{
  "hidden_act": "tanh_gelu",
  "norm": "layernorm",
  "bias": "none",
  "init": "normal",
  "init_std_qkv": 0.0689,
  "learning_rate": 0.00178,
  "lr_mult_qkv": 0.4,
  "lr_mult_o": 1.5,
  "beta1": 0.93,
  "final_lr_fraction": 0.0
}
Each number is 128 + 32 x the weight over its row's rms, rounded and kept within 0 to 255. Layers, rows and columns count from 0. Numbers have three digits each. The size before them is the row's rms in percent of the matrix's.

# q: layer 6 attention query, 64x64, rms 0.0397, rows 0-31, columns 0-63
# k: layer 6 attention key, 64x64, rms 0.0418, rows 0-31, columns 0-63
# v: layer 6 attention value, 64x64, rms 0.0252, rows 0-14, columns 0-63
# o: layer 6 attention output (transposed), 64x64, rms 0.0807, rows 0-13, columns 0-63
q0 099:130122106185121127103158108105099081117145116142137109112121183121095139046160121167190140078148136059156121139175111144184101167097116078108130086088159100148105075161168146164162110160143149
k0 090:135128147187192108121149133191099133105067140161153086144152110177092111122058104098108104058126106134136103151099114165082112099111132124117114120167178187108111138078152189115174134099128116
q1 080:082094114134115119106195108056164111098111091104152115139163172132091112133165144151176145082127205112112117144145120130205145151154127138116126100063122119170098072128147073155182128161123146
k1 100:137107113199104055142124196183114108097103100117105100144128081136138151166054144082143105097152129130166128083166139154107133144121161086112097163113143094168178135131117153084181130133180094
q2 079:127135107171152117110122128128151086114110167181091134155094157079151101129096093080117106178152122125158126082157098122162102185089140126139129117148212126197112144139053143100157097068104170
k2 072:111128072178166112142084163154063172106135111141179118135114129139156178129120137149134174150102139076160159133112119098120056137083095121148135146146123118134073121046175138175114139191084138
q3 086:086134127139149172088109106048173081034082123172114158144153201121055111087118162140121145115186134140121128111153162150150139124143137101098129130139124140170135181124165144106170114141099125
k3 088:118136133120176079126147069161116176120115177115148146087118103159163171112127163172126157144143163067085113175083103163086093138109122149192141074103133134114125142089095076164179102105089160
q4 108:095143139090186140135096162166099160132115128106134102151186110125074170170107079092140132156110151139121146169123119162138129133150151175108104180126056175113110124128101106160069117103151026
k4 104:133125111073178150133098183107150125108128116127104139142151142150160143105127102172132200140020140130129113159039093173071099156133133117146183108100072123116083109155142137126154106132113138
q5 094:095140167142091130132145075111092121150082153128155141125124125106151212136086094184094140107161091147076079063155137109088176097113137120156124145173071190127151127125130116153107099198138133
k5 094:153134101164133157102132118118057094137100139144101178153102069125161075091128095144140131105144096158129091080100160165177127149139181087143104135160182111176172108132084182120112158082077163
q6 107:119105164117109170128144152074140106069127114146138159121115133133131127131087157149137153075107093132104109193094163127089154089096108118166136055092140133144139142187150176095168135066126222
k6 099:121122107126122102129102113155151135125110166086114084105109127135154165172164176137128116073151167092174162081155139117118129078122123153155138172128049134174140178153136032122092136173157068
q7 100:111134103102164170143130175104122124142142100204132175106183117135120114141144149110101176155103146094191198133091097153134100118130076151135166130089141151093067110156095080124128131049116083
k7 119:120101084110170087111131182112150132123126075144120098097179165159084141132140135164132184111128130083103177208110091169132105192138112137139131082111118164102095156124094082125138080066175122
q8 085:091136134140059091181140166171175125156159122141112129134154152043191115146180067074149120185112114139158128098113094102124099143129115146152088128147148153117105170116077137118126105158060119
k8 113:079124102126156112148154159120135149139158131091139099098152135123089147103159189123134145172111103139109164171178131150123145099136158135114103117139078149102164070164127003090106068142162089
q9 131:130102135096138097105129149143156093115145103151128179165203118140121097186146151097100198120142138101200153084086080125138115130143110139120134115105144123164120141142083144072179158073042114
k9 115:118094112176120105112117129200146138140092100139102103131187168194087145149120179076079160120171090075133151183087087143164109134089083137119152132081097166123090128130144120129167106119173092
q10 097:114088157143149119147129073112161101117168142148157131145106112086107213149136207165101143175144143134154178139116118145091173124131065119108057176137046158145126114118110119157129110114087102
k10 100:185142147145154083112165123164102066130119066139113094126150171077122114130140089102115104117102069138113127174104107163089096143171139107163081145164181140154140126130136141166206058088123118
q11 097:133090131111203127102138158129162134128117047190150127133189126131092151153129124103141128124145162182138128106153133105061155125111103180142065148143064131082125165087161082126122119138122060
k11 102:153126109088102071143138171168139163160090103178126070155116140105056141124125118060116137136148122138154182145125084134149154125145130183129047205121091117132126171124098118113154134114159072
q12 108:092130104159140147102130197132159141085097145168101152176118186135069139111147127124155129157138121184133135156118077124108130153083116157150098136108136155095067147117096155104177168086055052
k12 101:116126178174144130103169192135118159163067115132092122162090135173092124122136073099106153165098113101164133146105129079143104170087133160169127143142124114084054105107101158155198126146145065
q13 093:164097149125091064153183090151093134090133142116154111150058168103173106157187140111147140103126154142129166138125080104101138128111120050099144131105156170147134163149159134088119096056092179
k13 095:147119130146137092177103147135093108126119127086128141141148127109167111079138119158166142149147073159130166208075089110116091110085153057083124109138145071141133112164205187106114127141163179
q14 080:165088159110117084086133096146145161122107076153146109142111152088099171139096109125114142108196108125154109136155097114124148052200104145115093175065119129140143211084100133104121116172174130
k14 079:153070104176079100124138107114110140177112138102098112130193179108158109097135108114159051127149129147139157135104071085143117147113185136120072187126168077194127114149110114110156180119099133
q15 097:138132169164094159141105116124132076108159175166127108085157084149108145114160188106092159154110150102142107147072088156172088197114083055134118118156167083152114081114101144127158152089088113
k15 094:094147163185136103158086112103081068111147113171161141122119099145128117168185148120118206104090122168078158155115182116079104131142077168159170106141096150097089155110123101160169088102118138
q16 093:134141095125168124130139141128155078064141157122114134171140160127156082118097109098124152098101125176169109125208140137127143204145145109097075139123078080119053155174114100190166107096112127
k16 101:163113080095130128146127146180150153142130153143087108132116097174158185157116119171121142102109158108080130181117109199188084118132119188134097137087118099083157062112156085135114078101182130
q17 082:089096127121148106118148089150077128065122106069139183153102201166148101139089118151135114071190162129126096163142097105135090147118117128122069149087190143143143193111097100132180118122128154
k17 081:212099175110124180137111086175139140120113144109080073097184130139184112068124104111170155095134115142130126163099097112155092141094192129109120120063119088111123142163108144161096167113156166
q18 096:149137125166137102120157122102167092143133152152212130088164099101067165146124100181078186085173145134089088103129111148130103119141099145152195080159138098081147089162131084119150150096157105
k18 096:136096150108076110116092164149146106129176149102124191093137145128113066153182167139068126131105156142110157110186127101071181168105063149173086149164117111123143165063120137134091149101130121
q19 110:094096139127161117135101171115159132118165125172065177142121164112099142201100119129127121139073108122181123144114125128157096128061105078105162147138101128153108136143150153028165188129075137
k19 111:101160130127127087096165120139115141183088126128073127148124179141116093069093106175088182117111112102126140153068150138097088190195140095138170135121118171168117120111102165061131132137192128
q20 096:091118121159103120132184095131091125121103163173132243173125152177148129107129181182176118148113101144158142095122112082141134146100129102121055090058124119108114119138092138123147140114083151
k20 091:159143179129153136077142171176109126092097114119134129140126130133197106148115098099063144116161089128107103170075152122162070093069123129142172110092139131147122139151064149213165098107144159
q21 098:158146138106106109062155121135094114124146187189149119090073169159063166156157129107090101126102111115093072130161147126085150120152146138141173104123120128182108129065130201164083132134172135
k21 091:114148101174123106147128129025221118120151153113141166119120101081124140128145123144157114114117088154125155127160112188126071158161104098151114201126169077138110097095116083110165176130119114
q22 104:100109124155103153119157085137076171138115214113140148099081113166130130151105186070159107100156127115065079152140144127178181098109105136144121110099131160144148137145165065068106155166140163
k22 101:147134143119157135080116150112128136025140122136149182142146131042158105126170102165163119096189156109094119050112096132108077152155165145109168131109149079111124180132135133109089128162118139
q23 102:156100134135082142121164138131124041090161092125133132131140105147145134128151198125119111144156088170089136164127086114117193127115129075134112146102075121144160171144138099150057211074139157
k23 099:165113159116155064090147139125088091095137046165143118163107131134113173207101166140105148077162156152156173109183115103136086155116116124074074115112171088143139162130134145094142146087127145
q24 102:132164145077117131163084070098153141104148124094178130079128124138176103068132119140128108078112139126085057099111168133112165134156105127149189125117151116171149156145206164135073135171103170
k24 109:104164142076131097129136093098110120091142129094151156109098063087140124111128171164166154087197203134130115079160189160137149106122162120126112100149170118179166120141131129104092196125073149
q25 102:203097151137131126103101134128117127149163124110152105095128111101145118118175146210144164082135179110081060138171159152083090184111053103172169138158109136100138109109120104125131124108145187
k25 111:152142086137053103178101113160132085149201137122146137045144119136119113046123157156106137164139089163089140135154131199120079176152109110141081096095101131122177148152143122142118115140150129
q26 089:149123095089123145149127172100105069107145106112131182103096145098180120079130132159165109147149112136168144084165157121145102160062139072081127141073204145121078144204146145159107136147105145
k26 088:157128117091143148129153112117089157165135106106157121112123094214153111063148152187153148089165155120124160171116135180150122152090106078106145044102117138127166065144108094156124095087169138
q27 084:102158131101146164108051126151183147117096127163154161133204093152164094089124107191098171129130129113149163068120152125140087146129045102120160143166103119145067135161081120154143103133128137
k27 072:133151123166093077135090112128120140174156157132125040092157131166126111140126158124079118077175109107067104144138215151119179124085107140199118087141088155143133118143130151136135098166175145
q28 108:081179143144121083115134083132107121122162114147163162116158127154081146158116192108142132200086153090180112106178095103136161120106157121100121155121187149124074074125144102130139117145035106
k28 094:127158176137128147139176156078130125096093105129131135132150160071145191156180112120100182137157148157066107148072106101117097078118056126137103168133130182135106135087136104128199107071124124
q29 087:156093088151159139084120111149133179125153111134123123083151134119158079144108130069130099197128099118081191158129195136105150100137119149096133096149133204155150105106117058165083114093177105
k29 089:091133125086157137151134152088177138079132096200108091159179172082099144128148153113145081124158103116168090094165097144116150138114136119067132137169116115101115167134176071124084113158210120
q30 097:128144137154108162078130123121151099115115171131138103148125164153132105179077166133127172094149125104104059074137105078138130143165116098107132091084198157199172098110100143096138203104091162
k30 093:139154196122039141123103141074100075089148144134132134105136126122175078104167165193074137099148135133124108147140139116140096163146075105131179189154084117106087116106126177115131156106134175
q31 095:106113140133115168147158151058123120123115162175139127127104166121136114119149155115098172131148104076160109083128095114096179099144117169176079182179121155114093122123083193073075107198095123
k31 092:086136113140135182135126108125110150124130139123189112176100127126106120150158087096054133143163144162131149138097093113097124123148189159133144136174185119122111093082063175127185110089048179
v0 090:145098142143128151206125121123122150143140147152119136142092071095152102196118102038150140128122114086115186113133139149139132098180100112114117207114177148146116080106090167103088149171092089
o0 089:125159085148181066050117113154125114086168134083142125115118165187090167136087099133126110160098192126157066122149188111168125141100153152144118084120103144108166120153121108164124104085126182
v1 090:135127103222095106168188152179150154096139106164111067150098075133125173107098092126106125120114164103120175161177087125111122151134112161102171066134108115080104133084154103100123126130179130
o1 090:135076145099082087130116054087122092120143180106125205081159153148134115195124152165094130121165123125105111103113169152118160100085139102107138197083125140138176132183097113142144128096137172
v2 089:108142103220115205129068104172140132128136110143179144089071142103122069130094122118166164133069092115130140159188098084168111108138134103166134118096120154138154139164108116196131140117119125
o2 087:122143141069140065075160169089158207133157201118088156196143167142108137126114137153103101106126137121115196110095131141111117134132088144082139126200124083141101145145097107083110149108112113
v3 113:101101151121125126120135106094132123171124152133133114091179152188074121122104176167184083126051158138125112173128111145124112122118155101159050117192116190098110119144139110079083158093182131
o3 105:144157154142154184111109098129127107074088139120141196161085117166128137144110148075136160054158133129112114089109050113161180112151061125131164087068136154183152110132117134153166154117110136
v4 104:104144096156162142125106162078138103065075079150165140141161090087143143165120160116129165133107161110133124152108196128100103135100112168174136133204198073104110083090112164129106156114087143
o4 108:172088127094132149150146094160077133167153105101095091143118139127175079094143026186160135065133121128152130132161138184128134141157117077099134100140071118124165104149156173135086127173150128
v5 090:142157155127139153125129154152092153095136093177116187148131128063158120058117091085127102129063166085153084173077167145128100127141102111161150174138174076126175138113199122142110142117136092
o5 079:131123044127122111108152137091129106148167134116076074165124156139152084171163096151112148138185097162141175120155070109137144129167155105124086091150086139122105157109041149166113139124168186
v6 106:139088158138091190134129133169162161159099116054146142131072120130122189127109154160093100189118129132120159122092107129104153070090089192131099123177137085111160124097116149114105111167188085
o6 101:131108135139138077135089105120121077127165125160125117099197104137114132164071105110157137091131105112105068096157164154162131164172156091100125167092149199186157105137174095080117166099091174
v7 102:153125127158219049168151132189174098129153125133074164138141134137147082145114098118115164145132068114136101108147139158126076096067131117122100130137141115097089110156150167091075175171146142
o7 086:090124121134082174101100053065121115154145109106153124101146123112107170094118112159117043184154194128178188128144135101127190130103152094144153099178146108103146114119135133137161133173092117
v8 107:135129109104088164099098128126124172097122130147147120067131137203165192146128128149062096175155140080156139132158144148057096154106120098121137093117081165207127113093123112095139191146113141
o8 112:126121155123132143197128148157138121126129117089170131183097142082099128172131167091167124079144182134088094109125109139153162080120098187150137213088123140042138090133157094090125106121106103
v9 115:150162178125087094197105152096112125078104139079142117151171166122141073174158055170070113174120125143111120139141100122141090145163136146123163120126118126030085161105136156150153145116120151
o9 107:112086087130126120139178081133149092169159072100125148144165115054166096073093167142094109101134062157125158191130153105137129193120153091105118137141167085144142130190108147123143120141181116
v10 081:107114111180094118114127167111151175075160104130136169102111141145064133142095185166146146181100121170139128221114139079062125136074157095139141166123114053145118162115149144100110127134117110
o10 078:151146176088147104142128041068120095128119153147167095173186112133175093152153143107125141088154181099098123106167139150198115129121093159117127101136127120121149118145090029124112157161105127
v11 111:109121103150083156180146115149136151160155140061159155168162098192122166076078140155138118161128121081128131106135117129071159100081170112101122200141038171123130128127168109138111133132097157
o11 117:153103148141135142149120114108151088096149123164142116110124156133071135175143186087147122104114139159086101168164119151168154137165087124186132107071171175119100120101097062092172137033148099
v12 106:111135143131078073097112125164159117137128151166156115131147199133111151058177114227070096108116113130133087100170165163075166097145091100130094119137169133154153144139092138118120159115118079
o12 086:163088149152155140119177162093084143110128055131067130139073086105109105184132148042174118170141125125162132106085103146127125150155177154098140147102143077103111122145168139091167147171162114
v13 095:112097167174112158142187105102131142086122104130105118132162114138136082119103172173096164080185168121108130141180150067103141121180148119174158151091112063127078129136092094147183086158100151
o13 089:146166103083152084161113107137110130091150177116172131099086161092142145120176133127165121145127120155169176144081128155145087196031149120078167110111140102058112164121127100132114095138172136
v14 110:119119127076073144068208110141108106135140130146134172188110109113115118147125054115173090132140131105202070138111178108151122175132074158110147140153178089096108084145125119119133156143097152